Weights of a small GPT-style language model, trained from scratch on English Wikipedia: 16 layers, MLP 512 GELU.
Each number is 500 + 40 x the weight over its row's rms, rounded and kept within 0 to 999. Layers, rows and columns count from 0. Numbers have three digits each. The size before them is the row's rms in percent of the matrix's.

# q: layer 7 attention query, 256x256, rms 0.0438, rows 240-255, columns 128-255
# k: layer 7 attention key, 256x256, rms 0.0438, rows 240-255, columns 128-255
# v: layer 7 attention value, 256x256, rms 0.0297, rows 128-136, columns 128-255
# o: layer 7 attention output (transposed), 256x256, rms 0.0563, rows 128-135, columns 128-255
q240 109:493596476547500487482555479541567508429536490488499531473531459494477525480422540477441501486480548508497516528536566502567472488438450546461475504505484562455534534432446483517435524430493526454533433444533437469535539519554507542478464505479487461484543513582470470548499464508558422458496557476550499475527423478582537512499396499488547505473431499518510491455543499490501544510510
k240 112:462554527502474472457453456610506476397483405493543510505541479494511484506464492373512533486495526540532518537494487476535540469483559528536568484442500558513512456482434422542447523442499457492484509452488465475500517547549531499404488461461436500468539459564503558511534490513495516423503550535497521436474447474528513478397557521566540479516579503520505466396491427491496509531515
q241 114:490523453475487445530552483486516532470520469517556548541471516496436457527517504496536556472490518475553585432446484438501488486492515526519495523498478539472461491499500507408473502505450488531518495537418434576441482478517458492514477564550512499514408562537436476558460466488429485529550566541581521475530491468461511509457508493439491487566497482496495466446477490459579460496495
k241 113:495471534541460516497512461599455561516532554479454464513517475531408534480476487425557536487529490489476619409510489531528501507513481512529567505489472430476498477543470566467460538550508520430502471534475524554497509522533548433503465478485471448420496499487490493508502566504490567504529495529508485508545494514498469529453524432457508495591464495441472446492456497518530410460507
q242 115:473483485496505504511532474471562555409558509483451452509553477542524477430479576451510517453556544534523529553510531484478411483493591555477525479492501453573567478554469517471538488503472495503558484494524461465514489516544519510508503469515493457523467532512401528457521545509453418415534494537524486532507464470469613513514523526465543527544434505483496499477450626475491463424486
k242 119:420453453459530519501521455447479551488511464489523545538536438550488532476456495486510483541454430457523584497563503524496445516507511543479519479488507544458490474550491464467541542502419504554461542562605385465546500442476484521487466520489479429482544526496512533467495526527467510574506543540477553443496505503466521492497535487457579501490435484524475506528467586426460459494404
q243 112:479479418517518464517426447480461490459554527500399487528522518458496487474492501489462535452511482568411458453544482485539503533456448540640509482536533476490494519514485490500410483458431449501531561540512442513503508514510540421514537430550543493478539534495507563517557485575480577527489449470508509462498484448578488476474539497501512462584440496502458562534504558443479493512528
k243 112:408417412505559463495469485524443538509504479490419490461489534524470469517520470515542465491522493500474583529442494476521531473462523444508532558498502458497481508477478480477484531417466472438562500463445451534548489479523462479555501464598546481511553593472482509488578453578440483571510495509536481467434433475492520502530552507475521526513458499549508501488509538476445499507529
q244 110:551487545433528407565536423524549478586505445529472526467471486532537451418427580502541541529391548523458486513509452581540468513473467462512559464480457515539525528541552543490542522473494395450490553504583415508495501467518475493455465477481481486450482532518489513487538501495558497498559453488428563522532524473461541552510463491513479525534513527466440483548497470531467520545481
k244 112:440449557460503536508499513519533500542534539595414536497498530545597501530462520494482480546473418481488512584519478516508518523466515441510497394469461509500557490520522515443532486452533460462459528489549494481469484471531546493448504513458535566529524508462376465546546556531516470472488547525451520524482516469505529501554408542442473472520518578524450550561467523472494515505444
q245 115:444530543524423532522539435498515554527522468458507487463445517476526553525462508416500496537555481462558454470559555525474447532530475525495535519504470497521526432489464489548469562478412456552550456406434476506487568506548508532501512506444476531502460500470534556471470510447519483487427518460527548523565490452432453478487463507492481466448516494580494539565520452514537450477569
k245 116:500508551474496455503522498560488549549428420515480491497483481560564507461514543490467471571474563504462493505446460434476425557516536480528520468493467544494569493513456466473535500462472454536498466434423488495535505490570522567520555504437508476515562473455537499500541471484506513487463517435479446554552518461431550465491487535530457474502619480540468508511510506425536508479525
q246 109:425489465508512489451485545489539544405599469535489586505524592525560557586480502517501515446536495541474589481500479536495545464473472487455473481478475543445538523537552547510490442442466537495459494534483513483449481518485506515549554480443507480444447469516536484537466473465500527490528452477542435531509511506524583449506435526555462482504477562527502537540469483535466473481439
k246 111:467563508514482495465493516438473569436533452513468497492500564379521500461502495537500548479490524543540566540526475525502524458488515526537491480508455488430516478465537476428524489528463520467517448460567553577487473524495543559535576512475512486507484531453585491519480445496450443450480451508541587559558601496489580516605505416540489504515519554447474512503487448509525404556450
q247 110:497425580537448539501467462545474463500496402533509427453478527467496527491469499495477440500435556504486471496466556472465510496454439470528493525507470481527605536559533559512501493496485526558530478486504539476470422502448466453492524454492544580492480506548525417579535481494505453547581565526515589540460522432515558482521502525510482455513564513463457495538462535482420535537428
k247 111:528489557485542483506509474466427488448412498522461477509551498449477491420494464564462497504499554546513520464484583511475551565494486520418488499496481502500543490550529496474483555514474558551453461479545544523536563478473524556505538481539472540510518504576449531480566551485537492513493484496545528467586529554457542476458484520471440427455471473458447481490424464501487538535471
q248 111:507490547493470453506493438520439523472474521477451416540515466564502499511506496547584551470460540489595511527463548461486471491520514487489524531538447489475477491504478461488481466542465446540469487535504487549562526491497502567452481452493505444531532510459482467463506474518466565454512529430459515515482504509492493474484495469526514459507483544452545495519510514475509504477544
k248 109:455505510506493409495493484536436523449511426491511512438480489505487430492533553528465445495505479508525458524418595561456470527527494496453453456497458546481439526456469543439454467493451463560482523542489469523523469487543529502528511477448541350501573481503436452397478575517493569525533497455518541539487514572512466515481461477509540535538474481482458421477497538514453443441539
q249 117:568499527499498568539460514474498412445490451507560582507536519471526518557485501487553469523510505436562464492510502489451436520558502492417538488494506537423450467519481482574504477503526576497479506501499436524521491564479521531512494520514551509488449506450542420523450488565476482401492484476509562530577527533637412542487518586405465505546494445499445387528456506487424457440524
k249 113:551550489503523526551488534487492460454445537478507566456429464586562514571489497438535490472429547461497388492565518499495489511464513559442525434483528526478526501531496508488476492499492524474480475497427450545475604494537496463587510512503416469540483522455526482515476519484449492453544447489498569430534532487583454481494572544451483507478482483506536383496458477536517516545476
q250 110:531482568622533496442437567493524430475621537519468534511564526470460455459492548530458541516514546494581478478547509499545410510534490471543453455540497451528497473460421496483533481486414489531481505554487473578492506509449545476542452501529527491492577451507532449594490465436421433493496472460463528522467544556549506441564527531504529491562497482502535484510510498510518518528513
k250 116:489464504582473494485491537487491403430533499445502611565540543473483534489508535523502506450500488521545495501563492510499379551467423491571525514486484450593428500485392514546486504437486542487506491497503509520488474501523538498525506537531529456515510480489456485514544510467490438483471495486434492511514565546575514439565513508519470406588513468538520484497584503529522507473415
q251 106:400453486535547538532477567518572493535490508489483511480468458489506551561519496481507548498539480501530405444500442511451533530479459551490494485455475549460404447467425499474435549554514513544439512483442501500507431471530555490462404509501455538505440405446534512499541495570441496470484430545478498419514540583554513484576541571450525415459570499537540483484503509569552457481525
k251 108:484496486494437476494545556521569494519505511482472527549447557522504584522532525564474562436528498526446449495482430487496446567569519545490574537559454471480461504458473475470455494523558492501483451484476513470480491569464474458463477450528526512491516463460572485468454543544473499476474475482521543488535543538546535481529539497581530473497529507410498483533426548556560464463492
q252 106:503549475540529565484477490475539539483503539436534508514479577510490547492513482461509494475514501510536469528478554487541519545440470488526461570531480449484503481497496526432449565484537481565490560516527534559554468505494451604530502520546456407387480480455486544547479524544507552523464589513504465556545474515490487463511494567501472495507483438497506514491504428503415541468500
k252 106:508504448614467467507519546514496526513522504520626544519480523525496439468490463502532518473482471457548501420514557484546514560443493453543545501528550573465474558398525514517476625502508552515474488439485485485536531420553486509541406466481433500483439488490522480496432496538493562560563494524460456426455531520426552534480567512515467525525458494506491418506502495429472514489511
q253 117:412530487461417475458453448518498557562412502359497564539500477466429513490465522476494495494501540501470509441552567528573487482534531494582510565453517572476513490479443417512481534515509498516457425446507497479454543492467490441496459464518407531526512517515472592548461430451542447477534466525506500552441495494486477538471485582558437442519545540498558555492588484496445529467515
k253 118:450500490465449504440553420510512606500472494499531437498495524411489523411510497458431439589414452505479451494524580458577456520592526505484500522434513526496533523517490430482484540554518469513499499458403484516478508500490565531451438464477566461525535543468404536535563390498482515507522538550576511522494522526453490543528526496535535450515588565518515562510572516536547482504492
q254 112:590520540465512531488528503440512556461500461540561506472579521396519565457473496441480537472467499531507498516420592444514438516496499572519501518473521474513519482597505503460495526583449449590408498531498521376496576431463511504466539510521455453536535482449480511581562483513478491495573451462475560492456510510489493569506448482501469448498525469488480515490456482484529424514553
k254 114:559559473510465461507569496473509479407492476495481456445546488488433533476492503537521528535544506450485531528523475503473552494510550494487546477475401464581537516541536525508423566523446530493510462488473458442553481365510570532525543474541491488567479461488445495532583497456484533555552478551529549494488437488468438483468445475452487436463570497479544445562451493520504500454488
q255 108:470449507422491552445525599448475508403500527593470488485542563509519509509457580500459497481563497436519444481472502532460547487493502509470480554507429429492453531521529534468465499462500468498468514434516449506544566512499563455508483488481542497487569506511547477561484460485562451479522526510493527500459494495562532498467562563487470488506500491488418542526471538539549493498462
k255 111:469485394467579504501484572557459507545467524520432453508516512520498523474492528469509516441507512589557534448502526571461481519444548515446465491562502468451451509489510432549499523481510510459452502474524477477530464453545539490555448567535502493478476486527532523545517478535503573491471479536487528483456585426480430442437570549551509433535551552505493463493509519525470499508500
v128 091:481552482499477580416519499509554457503498507443429471541462562535385513596430522462510488497537571527456501547511575516540510472493428493452526546512513521513513465522464507442432564471608478512519541421482560546534482518451498525540482483506519518481486506479519474553479525483526451495490461450510510477402493458491454500533502499473485519445504499501511557533486556527475544509487
o128 088:483471434450509614445560502468502462452463515523515498521419558492491489508470511455463485457462503528522570465516522530457509475475539538487490485453518594511476534484519481553513497518539513506511471523565515560506501460402474499482418522515545508413522462533539487502509594458495512473423458587551536517415487541591511490534541534509493557483500458427468571565443530547503540538539
v129 091:530515404500472522500518516488553507509507472521546518411464518467433504479505550599544542536504541511544564502461498562486477495526531546548568429498546570539519495546448490525541481518532457504455503552517429456490575442475531533450529558512490529469522557402611530532542548542542500541449485450532440472559498474483418528501481528513476514490457538479449476470542447472529487517518
o129 088:471549510562501517507500587527494475506491542490518491531485493506486541500482536512482504511473498516592572564460491509420396566521538558597481478578468511516469455489547487488453537494437460504420529435530502514496485487531487553377512526523587495568521448413555502479490440459503463458468501447528534457554474512514436455453503557482511538484442521556463536501529574407443452465437
v130 092:525554422529514498507500506513505513517530441477559560505571564462490537502437509451497522489496546535506471508512482471402551517499524503601518541512532510495504517536446476416519556450522522477550526459467526419477456479507478524482489476497424463500563529406504484433496493512462533471535501482416491522518478461518536559486555449513509506497521549472522448511482417500545504512483
o130 092:481533564422512539540474427466488539503430456587583581477479508538520470558459469541462519487423562442562467566521507513454522568441445502540439490465532522462544519438498528471508523500495524517522505509530500531500425511530525558497470490574442544482421520523500525536386522397484495584495523470494516474449471535464541468492481597476493498519529551507458522482455513486475498479484
v131 091:538463507499517561490529487493554471520587511533479491440504473536529541449424534511535522529514456527537538446573485539539448525541514523516587542474512459459476499576457488477455512571486610556533500491493490479517535477497479520556542501497547490456462516461460566435479459470504406419547500468514505418499504500501507502618498575497514540528527573436506452637399469462436487528521
o131 094:506543534535543439487534443484520510466569493516573516441520440517439532475443449542529510448480407486545526512561485499583470498514415509486527462522556475435460522533464473488473462563524529556460519502533561546386540558548508477467558494505489530524527474493542517491535514496483481508525510400562571435501471461448507549485527493492529454556485543480490455580440463529510542501506
v132 094:516483525555513470448479508498460447520509454490478620512517484542526464444515518462531443511519489482427484488502440521509488506509570519523485504537592467495456551548561506505485487502470503552450520511455524559454452454427469500452498529519498528524496567490592568464552543491456438515441460551482532438508463476476464589603462426517449506502480469479431448493458446479515513567564
o132 089:476442572495528493520493537516527468516507473498464524473494502542493474452477498480494439469450538645489538541554487560528494542493508496469478495481499495515426508533474498475486477524505460627468476491498545528524497495532385507526466497462444511484502527522547517516529496435525477553510503519498419509511510515544504534469523494478556478452490486490485507466545447476525597485447
v133 098:499458445494463516514484533526474471508490474485481494451583526561516485562523454582442468532425516459511530467432527471523450532518461543552494472480484512496536472461496589524477472539498512471510476491463537501504511512504538556485482528410541419413591476526518484549495475492526552534451604571577525520509486516501473487424483490523479473562537482502447493466498466523466466458484
o133 094:536466478464404499517562581484527481547461515456525530509510425513467477534565468526488490566474516446511491502540394487561476470523462499510476408575512528456502413494470468504579507509556467482485453513516559467538507483430516520516479577491453521457515532458541462486423514519506503469448470464481554498539536613481513528530473474461521553485518512482438454507499484539570496519491
v134 099:438510477463476500471420537488496514526548458528466546562390546442474473483504476574490494440593527459500482546508488514521458472540522575420536491535471550521458470496557485456479514470483592485474491514489447495450525524473523536549474494540550573507469469515432474470486554520472448479477499487464527478521495532507467516395472480508521477492554455507532520479551542464490526515515
o134 098:497425485536459534487451523457530460526477527559523489543458522439513414491507508558501472496430480544556453508509565463472483481485534502547515543421448518491571468496488495515462478557429536526524568480460496541435478535508458494429578524489503486512549517493521504457493493523479452470393519497528448518406455479470469511443422503445559513570476507461498583551569487536465490480534
v135 091:507561491538511469520440524453482548557519507426442626508455439485476494520497509539478495491538469493502468475478499479449539482482528518507456524394546499517504533537550500529431442472471520524565492490513606564484499460451486453572480543447442512427474486514422562482469504471470500519470511454435551478524484510538406426515498504491454512554434542478457518527462529444460457504463
o135 093:505462510494533435516473505430475543534506476576416472451501460456484531511529460487449497555495452477498516545488492476487448520499473571418419574465515516501477557470522477529401461498492590501510493463475511542433498482450484489568495501478498545495517481425570482483581459474485470575589445508485575525574513468590477521516428498468486468453498538544454520533512448462489461499538
v136 094:557550459530490520489529492437480492530512423506526447506443441525505510481543504408583539542546517514542484485494538478496546491485446478475531505442462625476409497403503435493544503567516478561431444488529515481453496454528453521494480520540457598544571467463513489489508469416516517544507488505429488465554522548401484441496450435478507454453474475479496490495570524525501421527511